python train.py --d_model=64 --n_head=2 --n_kv_head=1 --head_dim=32 --vocab_size=2048 --qk_norm=false --attn_scale=0.177 --bias="qkv" --init_std_up=0.0712 --lr=0.00425 --beta1=0.95 --warmup_steps=200 --dataset="wikipedia_en"
Each number is 500 + 40 x the weight over its row's rms, rounded and kept within 0 to 999. Layers, rows and columns count from 0. Numbers have three digits each. The size before them is the row's rms in percent of the matrix's.

# q: layer 10 attention query, 64x64, rms 0.0765, rows 31,63, columns 0-63
# k: layer 10 attention key, 32x64, rms 0.0828, rows 31, columns 0-63
# v: layer 10 attention value, 32x64, rms 0.0843, rows 0-31, columns 0-63
# o: layer 10 attention output (transposed), 64x64, rms 0.0921, rows 0-63, columns 0-63
# up: layer 10 MLP up, 256x64, rms 0.0878, rows 0-50, columns 0-63
# down: layer 10 MLP down (transposed), 256x64, rms 0.0859, rows 0-49, columns 0-63
q31 104:497493558539540479561483472570503477474520494526514454442481499457445454448449565490478475508558536511490514438559550520455465492492461510492473491514574542523555583416462473524597515492469505
q63 100:492518525501534543486529503522463521478443525506537550485508462533538505518571484564516498464547501558453466499394505450439509427511488554486484518429489453581569403500488475485512568492532523
k31 103:480484416444488456428539514536607483531494476533525473521517474559441503481499539498549490492482535540534502433457507500473552484445527484504448451509475531485548580459484522488495392552518538
v0 104:522542472560479548516517449530505399484429437529468531502550528540512507559527513537493450515529423466525478511443500507429496479470481515454574468520529523450455519479564571490586496499493463
o0 091:554421534476498491471593496485463556495495521517476508483474505468467439460576432454482501460485462430467497469505564512549581492485489452514597473506498475503492455545518532457471500465486589
o32 111:533520470455558530467566519499493443520419466509519500489488452515562471527524599467525523469495524482469451515431476464430525500485413469484494536541490459538528547418551539526523494584501509
v1 095:486409497495425513492492484526505538530466484553510516451597530622484542501530490516488485452458443499526583493538538466485489505463548490473506450488503518483482443468549496532527478467590558
o1 095:459526508538495474518513474515455543515447545445443499510527505495517535566447555547516468546563500487479459378460465489451445466489582487428472449547482549502493494451555460473464504474534469
o33 111:475506523441452521424516559519524452554474522563592492461467511541477505457605474487485479504533497481518512540495543465497531520467474427538521556480506554514490485559464509531579453547480575
v2 101:471526426510550503524547491486421437455464496527431502552515437452478491485486486494570568546546494517463585489458565494559473555532494514491499530461429526484417463493481524534483473497451470
o2 103:495496473523496524547509529516527509512465530427466486468473447490543479453494531476531493438568524504627480559468506506509450435495541533526417563496523484447523467414545445496554543492541506
o34 113:480465475508512499477583421455419460428535486551522530478564565462500480491472534504467527539416498462402521467503492540446528558492480455506485466412471519498548527510488545450503501509515521
v3 090:491473521488488500479526428530531516487449485448570466592432583564509494496515570503441529477531403520462470494501502500477526500468444554542485419469490443525543497539458474517505480433515482
o3 091:559552487437510496501470503476515525475490533438535489542442477545433552485387453528507482484468528557434486506468454404516477548436503502533515545571545508441485508478471506453498514494506438
o35 092:462506512475570445505503529492497521543485436488470517494498566488501464565556597419532498517507415456449454510550527440569545447492476477482536491451514458519481549518461468520494459480468427
v4 098:501539484480491436544490524503466527546521464506485452468474474523471462484556567495496498525565552562524451511449473487394498466488457568542468513539457455437512495532410561500444488511570535
o4 110:401503444538496503503452554489474489505514457516445514477497480436520502551498470496470544573510467485501568489515540531500519475491539499504562473463518394515597541481552429486511496475512402
o36 108:532491558509556520573476484525546553545503462507512501470511483592486533478501464465534528472476496507468464490466420408529536520518483516570464563569474575435497520464442556484488516447497550
v5 096:527506511522482449497559473485532497487524480540484483519505432581496471500519552513484498465561532488479461591488440543466585526478596473564553458471429450546539489531514544457487514449441491
o5 093:496554509502451529471481405529451489491459436492489444402546534445464540519513478524508483498541469493496530528591437519483488462495419490542537488512435480449464500542447485543472475537513427
o37 103:527487490434522494516547569415560544548510490471483522497517528553580473474490506504496482493465509431426517532439511493539525568458550429491538546527521452470476506520564500458472548477455418
v6 109:467597470469512525601522484490437483483498489492489583438403472500488542492526523526507479466501439466528502516524496545444448512478545573500491534410503466520570509540455529465543504519521495
o6 093:507458492508626513523448509510580512481569475469439493565499518545534425471551580461539488439535420499515458450509442479528496460534507469488439498535494485500482496492549483479445509498474469
o38 110:535498497472480513506516494525472500527495421452526537445505461475531484548499390533514486500453541529405522460553550469486634537508487496540547471523459511557576528521497437492518531501497497
v7 102:533503505508519527479445452447533427546471476567485502506561538424405517480505457484476502514457465460428466504573532471521470506456475529476512576411515465506507488489497462401467498499472531
o7 104:550431406501514541491527513527431546459440524537533461521484473502507520486451445544590447475525509514520457491466486478516427460559489540510503502491525433545503476499583530528553575488542528
o39 104:562536500489432445568491482536570474512472523507508596434481558450544472469542488551468484531455471523487496531539522561424511499487511506482506438504500560525470521516471430506454513514397481
v8 101:465497455471497505450491438456468478490463471483447538537531481548463536467477605486403517546477467591544537523478476449482480507547527443534519418522509539469529552493451542504492525567481516
o8 089:481534465443535542544545521492544452481489542569416453509460475448492497495558542450553427504477427541476544499485444451530494488506501470554427478453445447446507524542522514511534522475467559
o40 107:485515614520486528492516537470475484479444468516508492518551489475483562548512417450461538527490525519497448505506509442485513544403514514485490520448593490417523461497471516499432493579556483
v9 106:585513429432496438513523445524488543508522478459562472557562466520530483505560493526527507480469489434431455445529479407544496498534491425471545542488488491511500516500502485573451544529507452
o9 084:507519511479461523460473485543585475512543512583455487419512489398493521547563567547457462556500470522464532500552532571527481538464511507561494497531503522541498554558509479524565447499472516
o41 127:557566458497545499503505474515479529519486508506589484596491549546446489456383541514547470449498537543453425497490511497467444497540485443508469464455538518493510445455476519545519477515550466
v10 096:463576528503469539558462526494489543487532510507518510472503497466509507487570429539534515528643512502475515474497543510447438611509559536475527461482495501466431547508498533455445483488493531
o10 086:552458475482477523481519479527397506470471546480447525493544542457530508543535456504464515561454502442433540480515522433548596486447499509502481517493428571513545478499526557467549543465531542
o42 103:437534461519537514573468529501540514492512476501509521483493499482574491468466498546551535527552480501540510488556517560444559525575513456514424473432445461512535531443499435407492480449475440
v11 093:482466459511524526494483464449476524489475492571505580522475567523517559514484443525526392543475532451476425485460464519543475545568500541510550442535475552551562530530508438452503467505491535
o11 106:511492529465454431541528466492578469495482514526498491484556500400510420529516500548510465514510478442405441490549510546518487534458565529550563474535465481482461486523511458472438565486482557
o43 092:489458462532547511521530545487482511412476472443514553506402571522529562541532473481511482509485455541618483502468467514531486460528443497441490465462516466525516492596543478520516487564497489
v12 096:469479536490510522431497417415489526463403497559463518496513534478460530524555548550504495526559612548530454482517462459527467500510470476458543456458548513499504508471520543487554572501520498
o12 084:536493541475538530506514520542480559538489454523498526457449526530550523578550514457465550495439515465466514533519475465445493518448500516427497502546522462449597448545544473455499446609503491
o44 113:514501461471480555541563532443566487452428493568475525496489424444525477510488503499560429513497459512491466518470484509555471472552542542533470462400463489478454471524467540570507562482502556
v13 103:488483476576552483402551561464518542489467563504470432467462473444491498494560534501442492535470516548479556456513508555517503471535440479501506475539482430468495572504496548457531519510548419
o13 084:562416509473417521591532472464500542427559535562541454457489490531420532508478494537529501496531502522575515500468464441562445477519576488537494495517475522499494461473539525513487517485442465
o45 104:464498516530471506481495511496527519490517475529472441503473396444452532583478568474474555487483493453473543598485484562514527540534509554533545478506493456521557460466393520489452511477564491
v14 107:473469502452420533478472474529493501496509481482522519522529464508531495409552502508440502566525517577504525426522462447508477588405467488528461495526481486469470452510500414571521532436523466
o14 106:499533571523528480524557476465424559511475525539544464527533502558463460560432512491563493481492461407450456492488485453477447497565483458477458520463499543468546475570509544485479467456574494
o46 104:490549431493496556484438503481555498488491485502478479485470518529495527462539510514415416582536496599517517451487485449535494526426539462502413528456514526481553519439490464532528455478439492
v15 101:566518487488495548482468556457562535497547539505436448475509511484488525484517544492520565464565492468474463433453522485566513565491440437495443498536455436512490610529520436557515493502497498
o15 094:502503511527452446506502528473500525518516526541483488523581499497463539515433553502502469537468458412465512508572479542424491520554421474545519529543465530449558517507496550390487438487540542
o47 113:546461477475460551513501490501506491401567494467440480439478513497482493489522517505557517474584569530543501541509578512509504473494573551504450508499527525494475493408448473508528542570463414
v16 100:502585439526569507441614452528503531499523452509571505493489449482436483492532526478558500524471449528560444532551496499578536470498494461430484518487449490505528493510476517473565491463481454
o16 095:496504513529537463485472439543475469512523529452432490500532518524470526554437475468525463412458541523443493557444479511465469479468569531472590520530510466548480533509525526552478570492599456
o48 112:568483473491507541493563496462580473535546401522535485445489437478534453432455570490441491474514512535525526462562498541534508543539483458577491464474527520507483472546472501519417487554511481
v17 102:529524449466526494585507540490497489534553555505551506439524495476542556520515529506442484487526498498421505447572432444469580503517409550480502501441467497525512494535519517521478599511556499
o17 094:489519539536470479553456484548485520534566450489545477505475488501482509494527471441527463516449527519433495515505571519518437522572551517558533377520471479459494487393503458548513479454452491
o49 111:536526449488598516482464542534540525410499564545471499495453488563477525535524510603547513491488496525431456473520389492438519481524484473510485554517521556563529468494477454509498521502504491
v18 097:473420492534412483542599551497472522505503465556496500475500533464490460490533464529573539527441581470528560436547515514514474443489512501530508503550469506406503531528489509438492506462516441
o18 083:441519468530515505476449439563533488479536466474567548462513486502558594559533568446460446545480457486453538489454458530555463487508528568523500534536460525502499424470492475462452535457515520
o50 111:479417500525447495566526522435479573561486521516563484469449459501471425508458498531461539500533489492572487490464538464467459493516561456473505489460474498589588488499539537555497527465542465
v19 120:477516469557528511511504513483453534598499496468510534511534604506546469475495496521527433522526497492469499523479497496477509436472429508577500461523416555568485442496408498480479545538436453
o19 079:490421586591499500526481471486459516467514503525568519536492490497496546560586505453504508524440486470477531531485532544513519509536402455527569518517550462508496467444556515542476431471547510
o51 118:414504510566580470528499471532552451488504426471541521485526588448473546457536473518494510518494455564492543505428498501523483513449506491549566511495540424478490482468492458560562568495529494
v20 087:548544526509491532504542489482552493470479458486498464467431513506582490480492414530512461548421486465536527501532528496462476498432475515547437459551499529523561503466590607487530498478519439
o20 103:490411515461507479492480562462532490504472492499538473572475520538521525459467553446462487428518543482463419529454478500571531491560488484401531525485373513481458532491533499509472493473522503
o52 102:513560517516493502488530442520476502530497481460510479415467463459431442526535495505525500549506496399577567479497459468453533510513452468488476411537544434503537449532459551525526449446460485
v21 088:543473539511515472491502504561511479513536467459467491551474516488507481522503454592586485575507544487543507439475544422527454493407538515488467455475489554543487492589564555522526456486459508
o21 105:515575532534504436517544415486473499570495531523600527568515498553461463546452544505489506499469548567490579490513516482479494474548453552437505486495504492506495541440511523483602493527477496
o53 093:540458454532481544472488554506506520527508440441508575500483542408536492481495521488459506472552431390542407462482533549519549519515531473508455518504514507485530502592535536496536553478531506
v22 096:430500447508502511578535498516495409492482471563510523508479542502566500453513453466540503518510521576506471443543484488492452475547487515403504567506486438435521496529550517482487570539550434
o22 087:489468492482502602500583456495538538473486524516521498450455452541503462524493553571531489545514483506463513473478490485472563555580513475523436436501465486542572573411487509486470473442501521
o54 099:537490435527573487535490515573428495505512518499463467458447481483551440460541498441487516472476575507482510479468501434492445472495535550500518487467489538532520452521585473599433502448554521
v23 105:468520490512513515548489489448493494444438589472580545498512491513477468524500615591566533438482510498476533458462517456554525498501501492518459433475427491486520520548479515550540480434510471
o23 097:474423516507515521487515523472441506440497413460535534523453508499584516542407544444545466514500535559434486489492531531536553484503516541469478505481536513523511463425461488470435497587550501
o55 112:521557476512511479457498482491522537456527513464446518452499503496423466544492542468499484466499373444439502475539501453435425532450525420524512547519491536474528463530483497458538526591526467
v24 116:443571469404520496468469503589485522447499513597475475514540558505563530440504463436483504496550441544475513497551514521465530524537544527487494462594512519535572482517496476501500502476457497
o24 084:537517513512522492476539519493451493551488520483518486559532516489575540555553493414459494519514599545486473581561498452545522500457477564510534523453573511487483540501542452513443413468519524
o56 121:513516456490508470524534514518533444471504607497440423545490553518472486469532503545511543479533486500510506484499519482534553570405585463543502391452484509517530528536508507500454526439451521
v25 100:539449467514445548532535487557531469502483511524475504545473520544514451613521545492535530542499562546465453541575460574450529467501487443471479542407560433489507511455464484496500491485501500
o25 090:506532512413554503510474505520532538466459491566498541552504458445515468480511561490442540504465515515463538550493553443520399456448499501447483573569489537523421542430487460513501462503511516
o57 103:495498378474458594501481521473525549528532484485501468470455483596538537458472442501513506521451529502511527511478510466443496419520443520523585531485514460486521515552515511496399527488479472
v26 095:501505508410506514510468485448461509498514434447537531436456469496407525504547537544501461492452572509557480509540482501526488475496591571460489458519533546469417520491567548536464511526529528
o26 088:571511508506449488507506547493567532512487487562520523475545424486526549511523355493434447531519482544532565528527488504497550481557437516563496511511482545524505526537550486454488479496502572
o58 106:454521570504564557470486493560491457522514451461488527499506460529512464527474539491528493499480485504493457395479442483437508478542603473438436472478473560543492465567448549490539537553492516
v27 097:511471501526487511403496457510556541443434514536448539602509512536544443531498489545596516524515565545487470434514520539426508508543499508469469492468531494467489500539430444449516491527528494
o27 085:438491437478538505589505523421502501502533503536492556532480504493569497509486530546508529552481464498529509521469506499532481462497549500575591435488485517550470517444540553468382484498528437
o59 098:527538427501502556475533489527540561454478540514531498519448520451572486515448568453448520490472532462491467531550559484541448478455464544453469562482500434433554508563477517528572472476475524
v28 096:400496498467551519434550558542477476448488515482474565558520455499436492485487475461593484463465472519561477536563501514533516415501539499499579543521430491502482512464470460534479486502458480
o28 080:485511425521483471471494525467486492561531496516530463473560485489545503442430510486426512501480546598541535408513555492471461551482514455544433496407475497503498441559547483483551517508482474
o60 107:476473501463552506509550397521525444461527505455462542520537473480534444484542519511462437462525466482487494523469502532518506516447555516524573539539575538534479503521463542542385510494583525
v29 100:539505472476507507538447425530505529569539461495492468488546480492483450428498525465487513566505483518548527547473570421445443524550449533491542542492409473559516495446561532518545536472463530
o29 086:432497564482524506525484452451481505518502520597568516508559507491546525457453477574523600508479495588443478519506474530485559539479522482524525477505545516472454449444463500458502574528540480
o61 111:561533485537488507506579489541514456559439492469446440411552491522446515444509447505554450490499517462496502503474494514465507545528430492534411520474504467451561506499536476568569470452482538
v30 099:490486477519513556556536582487483424510481518572527543498556553561504500532454537497529438371525470458477596502530468518501459488451491453436485479498474496478477534468474455519456482499522491
o30 075:440476492438467450475493428502516466436514568501482512455446493529472496457544491505507495505490482475473556523453551468445439481429463460468610475558494506541552530499546446451450532558498514
o62 098:441486514523499562454543519541455512462510477444494517485482541479526493517586509508520518534532499497471503403500571505432436533446544472511506537544519567572470470411499483564468471512499577
v31 097:506546495502522509506493501411490468493515503482483403472487583479514518563455473515490434488458475530501571534468473466545540521457439530418478466569560482462537483470528517503606508515445498
o31 096:500535519536528458498486474571449471426492520504460494487490389491443549534440512489540588528467540519509513494445465518465493508528403557454505496496461470530447475495526479534468533532585547
o63 104:542447573495496525465540558470570493492531509488522461553449517531444415503555531487544482481489492508490499562529490495531575510503540539461496442556503464541543497471479548512512478539404598
up0 103:460533486546495487481478460503474531529449556549614405508494490516535524497556497476552501515468502472528570449568509495480447397531460509447507496536503485512539482532448543518577459485461506
down0 111:565519454570446496409498576486475520483477505464506578475504471464505520551508454462456463480491495543507550564503501496533495496550481528546499488446491588512434515532526550466429529419462533
up1 097:504480537480444539526519495492439523537462415543438468531479470534536527497544504489535535454429451574547437473497521489512566537454448453527549482493519469594574494518487457485494538520525562
down1 103:560550544565495410525492475531451486446527547505523536467450534419518494475457514575507399550498465563508574513469454426519461457509472498468498511523482497478439486490454499502510443509505474
up2 087:411537470498484449565505537522416576512494446540475425479515513443538540499485450571505482528508596458513485444516500496457500468530515505500443534581442499488473515460535461513479505497564488
down2 090:482515537491473487472575422465490507496453537563523564544482557519440499504450456463549475478458556515442590480474543418497476533463507501475565490481523534467486480478450524489470503420534566
up3 106:406456496555476542524443429553506498532496499477508517547478424452514527440477463479423448512471532466495530410460551546509528485512493506429540546498504591490471511501472516482513423494527510
down3 104:518508517503466466553558475472544538418491419496499539554484521476479511521511416501443433491577590420489472560502481464487466537551451437551529529523511499491561514551511472478496489482540504
up4 087:466481544501452524548413529486502521488505526452496469483556487517476602495453581588456501454478523583528524470496415534545508510526477481540459500506500527479459520454508523589518472451543485
down4 092:510520431490485469474465477501405506494453540547534523516466491459514470561499474516537508507435401483465537435486566459476540527401520472477465489509569521489562467505528502488432547475441469
up5 110:495497438439457481510467484482479543441507535466509455516501481474526531579490415540479496515481495469513558482472442559589496493500518564511618552487489516504526515488565503453537445489432553
down5 124:552517441525537474540575523547525563538554462490512476514545551464497501500468524480498617521527524529539481385513454549466515489478505522448503443491500540470482515473525425488453474566538498
up6 092:455490499462535503521485489533525533452561507431502476480493555510607445439417483498519542520492468461484470468500406433436466515533527543464517531508569552486512474439556513527488503544540534
down6 086:512495523520521517467494474473498454449505535568490529467423418501507595432565518479418540497480458575505430515535524502528509472477476498526501515442490548552432536512446528492590475493489496
up7 086:496484544518499498450393469463537513498479515391434446530519505485475511494447508523423519548555557482497500471453502470554525551531536552554442464480589512472499524504543514461546504491509556
down7 082:521497475465469465502476491516490494539456566587490617497476461479511522508490436504511535445501465532483449499478533487419516565474442490485485414590539485512463513457493495520510543490466406
up8 077:503506521572528512581504593533547443485536471530446442465481454482519504556507446601583478521445520421507524503566467496501477473550477508459490506434504486504523458520513557476491508475461481
down8 087:469446458420535459527428528477526445545455524485507570504498459443501484495560441487530486494514485492441384480442467476481516569468509534552490438513539491478496508411485484505516522508525437
up9 097:509481559514464539490463497482537526440497452458493544471483536586488475534551496510476563412456466429470454475549563553520494519524497449486457478477479528580447496521511529450515499563593504
down9 097:479529476494480407499500544571462475521465511447511539503469447453538563429500494466430539461477563495562476530494493554574533488476498560498470571454542518535495508490444566532466472474467447
up10 090:447542537496493555447422557509487471514465489535452453502512565462490535561490408483483477493460470476484520520516505464521491531441483408502513533485465523498522530571545542471533392509423495
down10 115:448466482494516407520458482485468520510499406472462455547468541582563534476542509495523504512549615516490454546550452530488456494526518485513480502459494504441529475516560510532441510566510451
up11 110:464475509464521563536486539527492537482502470517527444543430524510455568489514490452543566515529463474450482607497506454513484561566492455440458502487468507507597518503458549521471417543505479
down11 112:438472504540449535547489475486601551527528524520582504511516562521488452520486473463520525486439541512442515537510586465518481542477602493471469467469457496446528549496472467445552459547484513
up12 096:437488448426447510526545519453528518507462503488487516500489443451595468517482528473473526472575499443553481511528429512539470455532518520502443439491482516505479512538547471382532546546473536
down12 087:561523528515589492496472511465502396532483539510543459534493538509388452458531484457481468497495528536537479499469499517520472549495411478545547574522449430488566494488509518562489520487539511
up13 099:508477560481555492543428582505460495530593514448504474477508521480475510508468432496565473524547540498469542501572442495596526549505519509446482570429555491561517512488547507510508466491503473
down13 096:507460475434460472468523447484482470449462560580496548480471443425457481542553423506463505501514380487558511480451529547468461445449461494550450538534525531497464487511499510499509511458515496
up14 088:496578526463422515454497459492493499429488536454404485441503502531467493513548507482447509439502529506468588499548496480501500463466487491523470603535538548552442498544444474488452517496503434
down14 098:497472485486484446538536531484540522448560471498450485488541513454481479399432450526481525471442544462537568484426459464506484519490444423465512469492472477509469449523437463490587498507569515
up15 105:532513526530515469501478507543433479492521488483486490516492538469507542499445495519603601476476454505385539539412523500468490497443537484514506507527562506523459443578535485513525528560566496
down15 105:516467518526494574457554558500552519494434573514501555421510585509430484480492490438439481484491560542586472505549477446509479506482532555468492556555569503532538490456486521502493520473491499
up16 098:467520540496531537412448451435496494503529420529472522488497485534542553419487533564459533536444538447502484523544545543521558500495479591499411561481548518529502478537524491482508520470542479
down16 094:542515429531458430595513536500518409470423441494576515485503469436465518495483509476548467475532540523549510452528455413460450504485470525527505535504480491484531577514477530501481487534511558
up17 109:460485476462431541470455460505481551555412538478504524525527463432499464478510489474563431586538523492499528526476518517558492494566496518510480483546490483541572534474469456502612494554462484
down17 098:518494507508534450522469523454450470469573509507543487487505474540430573480478462547458540437487519532510509443575461400450508550434454452510498480502527477579533542527498542508458558526456468
up18 103:485443466516435430476534474536529466545418500481529515461544476446487541497513476499543614488559420532541479503479506445490507485456466496451473550515531489572503527535484484439478486542584518
down18 132:539448517497524465600516522571458448572467533508443526525566496473409489514454517546497533549521459489496468467462544480569498497488482505464545526502563531572572497558519487523484539537541482
up19 113:439476465541465503505484461487438497572476542542503470499586434460525460506584547520475548507509534455516454513535515519472570528424493488479546425549504497531470446496485582458548485499517552
down19 107:514463545438499569479544455519541453488498483449543557535533516507488452485557496476535465538466492493504578465476465489546461473541560545490464613481503498510460560504570480544536407519484479
up20 088:500480457511442496486539511581536537517478542498435442552527554493561520486529490448556526438517561511493514470556486495573545443467488529513423524536459457462535587489502477506448447455536528
down20 084:489407551523522458524526496476471522547485545594521580518484446478519530592480443547525497516528429527482525491476529540467539494528536504522514516488598535482444485500502495491482607459492487
up21 099:510460461527522530486537491503579541482431411511554429447520537472542542536499498464533480528553476497562498492460524410531524444518544542584527506532464526533488512479537493502486424466499572
down21 105:511487510525474506511426494527411481474420553474580531516481535478495418469538515397449483430427499491469414513494450533508546437511511514577470513489487491471494495468501465529481532478471489
up22 103:512548544524511479535473502491498557425472449511533444471481494513515529518422471447534501448551507511472494482568390466570452607499521508501444502414507475490532467539518526547517524487529521
down22 104:498493420566551521445477577440518516476512445547463472517465520490434567471509465542516474520481506510583517584472399552498537553509539531574504449503506525517515518506493501493454491517521447
up23 128:523476452497515519518534406521528548492512433564492444435466473480485473489490484503475492415481514515481530498461434540486432496579532481561540450473520482571552483517496500539425555480578479
down23 100:483486566444476414458511561456398536471556487493534478479517538544572513511520486488495478598455515500492474489513535519510504495497491400437530460416501517480504453467478493455536501458465539
up24 100:484544464540492572459515542493500539459465479508559448528462516590422474502511521508493472517457506459442497530439519466494421465487481576447464580518503559532544460482503481494424528510479569
down24 096:423539482471436493480498444518456529506518511520478469438631457458530476510517434573436562434480522477559462490482494526542517503514436502512546451520537468502524544522463541455486505519532462
up25 127:524547461534516491491504461478492488556521430471546475521553509471498434481389499445412447483497517526486492502471437505591482494445528538498530465479544456459467482581541487552457484485553463
down25 094:422441521492567591446520468548496508454504562503521484482461555508516507501527473544507489532511524493459504564527563492431542546483545451452489529443439472526534473501475546539555531571541446
up26 099:508508464539494513459496472492493462500459436521496522530535506413597571553441501416496488544533445493530539556461514570533530449474557521478545546477479532511442495592557498514474485485507511
down26 096:480514500507407506418448562498539476501466474519502510490493417476481493420522559485475435507493495491465490526490479558498580512533545546519555524448448547484471553521461478471462592497459558
up27 111:540575512446456480523561475502499494432509468523469529492491573458533575470527541517493474434496531477476387487524459582514519484453505492467530546501533511537471510504494503475523543627495510
down27 111:496483502549529516507407496533530451476475545489480453577465561536492515493534502508523472483551449474511571511485568493565486487588527484557427456545441497526449522515548517497469461579531449
up28 080:496439458434454471479455472526498509508533498554488427496597480526476507425489560499443478500480497572516481538569478514564504421520475437455487513515555482530571495467510540539468512571526502
down28 083:483532472502585495477573441526484505531421535514516505509486499496527550562479459525526580425505459446473450484442519442451491480440504476525520500495483549473503526425467559512494506398464465
up29 106:505464484473467529486581530493484475449508481459540456455526538497554530536451430534505569538537528580480542537553494450531455491539474436530553432476483498432487415535546518466491530469485449
down29 098:482472481572501463507500427530518551604494489500496518506537514520448447514554529581440550477562475498477472503527489469457529426488501502413526433531552523526503571490443538499530462554474501
up30 105:476459480574498497516485463449465463496443438504583504451517529489528540463552460568521502519434444556511513467542529543448436546491463453543550562507459423543541474482512446519490497459504462
down30 110:487527548499465540502562502497519411394529449501577492515514557468545517475500495493511512547503509516543483525446510517516467537479417554586430577523474519494415514449466474516515470478499520
up31 091:493474482511498525510552527480475481478484470459467558506561464425605485507541503494475509532564478516467467516450421512505593493398560465518507485564548523529472530526515576452475549502495522
down31 086:581510486531430513482516505576554491542546488533495455465485569558474503440508536493518482474453519439462541446480561503465444577555468501504472430486523501440522479471517422443521468496479543
up32 101:513516452482539552534561512500525480514456489517477454482515434529472504463494525501548552543479490495450512532483440425534597493496552517515431470425500439448580537469507471514405519484561495
down32 088:428489509488463416490426455474473532487500510471557538544529483472478498525463477556501432450495421507552472486497514633492433498465455517437562476501450530523468480492483533517521508481453527
up33 086:452474561523549507498447556436543560465491462535536517471460549470531543460521488517560523586501526496491509446431485541468545495504483439523537493442579547560518454479496526472540498517588497
down33 095:504460492549480512493471644426459478537484517521471502523467486481473548483490536457553539486570455563520537480508545494533490454546559485509531573456495487532492556462585495495511567492495539
up34 093:538485555486535491445454427546427486383564483486417506448577501520532560534503430471523464541488504505519502486531505518520474460451519551479538511465504541529571486500484494449518480549519465
down34 100:517527486518452485541510520455535541586597566501523477459518479444553525502497506483528514535478542515501479547478481495502405486540531526581457493527471495448436535499561428483458467490417542
up35 109:548531517437539461517494533553470461418462531476490498471502531436543460512523457472524512530446509495494556500551461565496492501463527448508543413551580453508447529524460565572454523555501498
down35 105:451539540428533493601464504502551517487476450461507484522537521507437480538463462522555497493545547508550415511533480456466438481498474497611549485511489499492564545490522468577513484537543490
up36 093:503495536419519469530535541566542511464466519540455485507492500503463598425470437482481470534505457562453476491513434449491504414516465500547519585535517493555511519483525576537482500528561503
down36 090:489447504491451456472474431485418451535538484484513505552500442457522511490501504550418524551486459423500473447487501473497538513493533634447483447475549533450573540523497517492521526495493490
up37 078:497523477540516448514480551468523490531559466505434433466517503414428507452397494464543507462476523488560480512551465527516462478570502565475455549543500508482535569537498490458537518552557476
down37 074:478458522490531501465557516555508547566521595555567539537511481466560511553593531483473525493467393547465494490498546480482554513523501488505535458528500540477468515454515470476509465409459495
up38 111:469501490521458472456529542472516499565466525441437437546473531576555469429488514529442522426484545487479506506586533562512446446520519552514557541470508526536541520568527468509545533510522529
down38 114:462451553529478529436571425527551583574481499461502393511476568479510514535539500568494487496495520510455477499456490497505445489565428494525482495475447529493482524524549446457455483542511520
up39 095:516488502565475526457501478492569482470457499489439515407546553443486521531527604535468460563475477401501511530528499491449466575479402571524492486522550480539496498475488514508512497508503511
down39 096:472562501466489540537494521558527550497501577424508536471512465537475540472521532486510496432521488537556459526530539528544554494468507553551555537495428509434500420556517453502560576482548519
up40 106:514481488468488496476530519480466436539509527537525465530539500501383565442515464514501509436419543485520457479498560552428520544499435466465508535537518512526455541526431468510516437554540556
down40 102:487505502560526549525503520511565503514467522485466478471436512463545479547505523513524482597569478449413512471470515403544457436478526481484476470427492503499556530444533551495516595491477506
up41 081:604545521550436495481539493462542489481469546467530527496541495503472526476468488499516473469486606494556549470514482468498511424475446527432516450500453483500512534562524437573453512541430526
down41 083:479483464464597415582564463551504521483521473519469488446482473475513510491541506580511511475471527547520478489396498474519479529439495515511515542487474530457488496462500505537548476555617511
up42 089:519503460550476469525461454537503488474557469448509481515509436457508516552430533489452518496496463561511489546475470568507529557500409579468534542467442421551579464476491549524558497505512481
down42 083:468538532394573453453538479525487508509466476524474510511493502456546479539522425442520462540504565525443495537527552507491469441461508528493470439491551544505468545440516490477464529388465516
up43 107:522494521466454500492533515542462488605473563511564451474525506396517507523467514469539562514487529549522438447427482486526545515525457490462523506507517469528516575517455526510524466542596452
down43 097:516466513458473436502512467521484514558361531447524517501492475492556502538549510509511488451547498530439446487526561481564492538483499612510524548497562507486458512475441549456472527532466479
up44 065:520436534457504520555551543584488528529485520489456517509527458421530525478546586444515508522491554535493511505471484457549517456533521515515438523480504496577499483556524406486586493568513532
down44 093:462447465598409493496505512542470526491462421436492429486484528528519459496545515512454492434540506529461526480539453496515502501480475575514511585535485516543571584485467558482484507494511536
up45 086:513509482501477517508525551539508470539441563457510494472563429486472475469517389509501534558476479491563498480467406510435498496552467474522400452491450527552501476486549526475542528458516550
down45 097:554451536569518462482492514499524503485564513526528490538469500536530519535503602550530470528550533493458520566476536527566553515466512580494539566544542504495495485512521450571499501610519458
up46 072:449522428483461520587522436492517547482532500491579484475564524491449440515446507498409464579493496482440515464512534538536493457526512517527538587495489487471549461567544495445505472521497524
down46 120:493506523546497548518502469496459497457528476443502486562503578532478444440411533467459539513484585482488529544535461574526509417547536475494552544527479487501532507570549461483495495544564554
up47 098:489483474496520591612493533482560493529419542504468436507521477493521495498534432510472506531491483510540412516524497467516519422483497551522462452438457441498560545518539506576455483478503523
down47 089:494490528509452476407510460572475496458566457462481522454530492484544509493485520551527458519498512449398543521491503586530484503453446474530460531539522519545459453410489448500531461549552483
up48 107:535473520574512521519504472552469521474474488466584523540472580460518528446443483544460444481540499508539484491508506571543469468548563536507487505447406398508443502505481511526562487530540513
down48 111:547536555566488507515464449480492542473452530427564484489534554520546498461506491454518457465557530526495531477444504516542533506530571568530530488437440432461482428437534482482433484543478502
up49 083:461383478536490485521521527529475468527457490506494520540490523509586502486563545513422465541540598451442458571502527485519478477456505439485551509435536470513538468515480501489495541574515475
down49 088:558549491437528530532488488510547464503520549524487538499518500525420469561487529487548579459522437534591489454531459475437502492533535514584492485539509486468471523432460532524496552441423495
up50 086:531469538495528579499519547460518494504462469495553447497410440484531485490492487472511526461552502475597569495463431491459489540463462509463575493457485594532511459491444474485422481471507477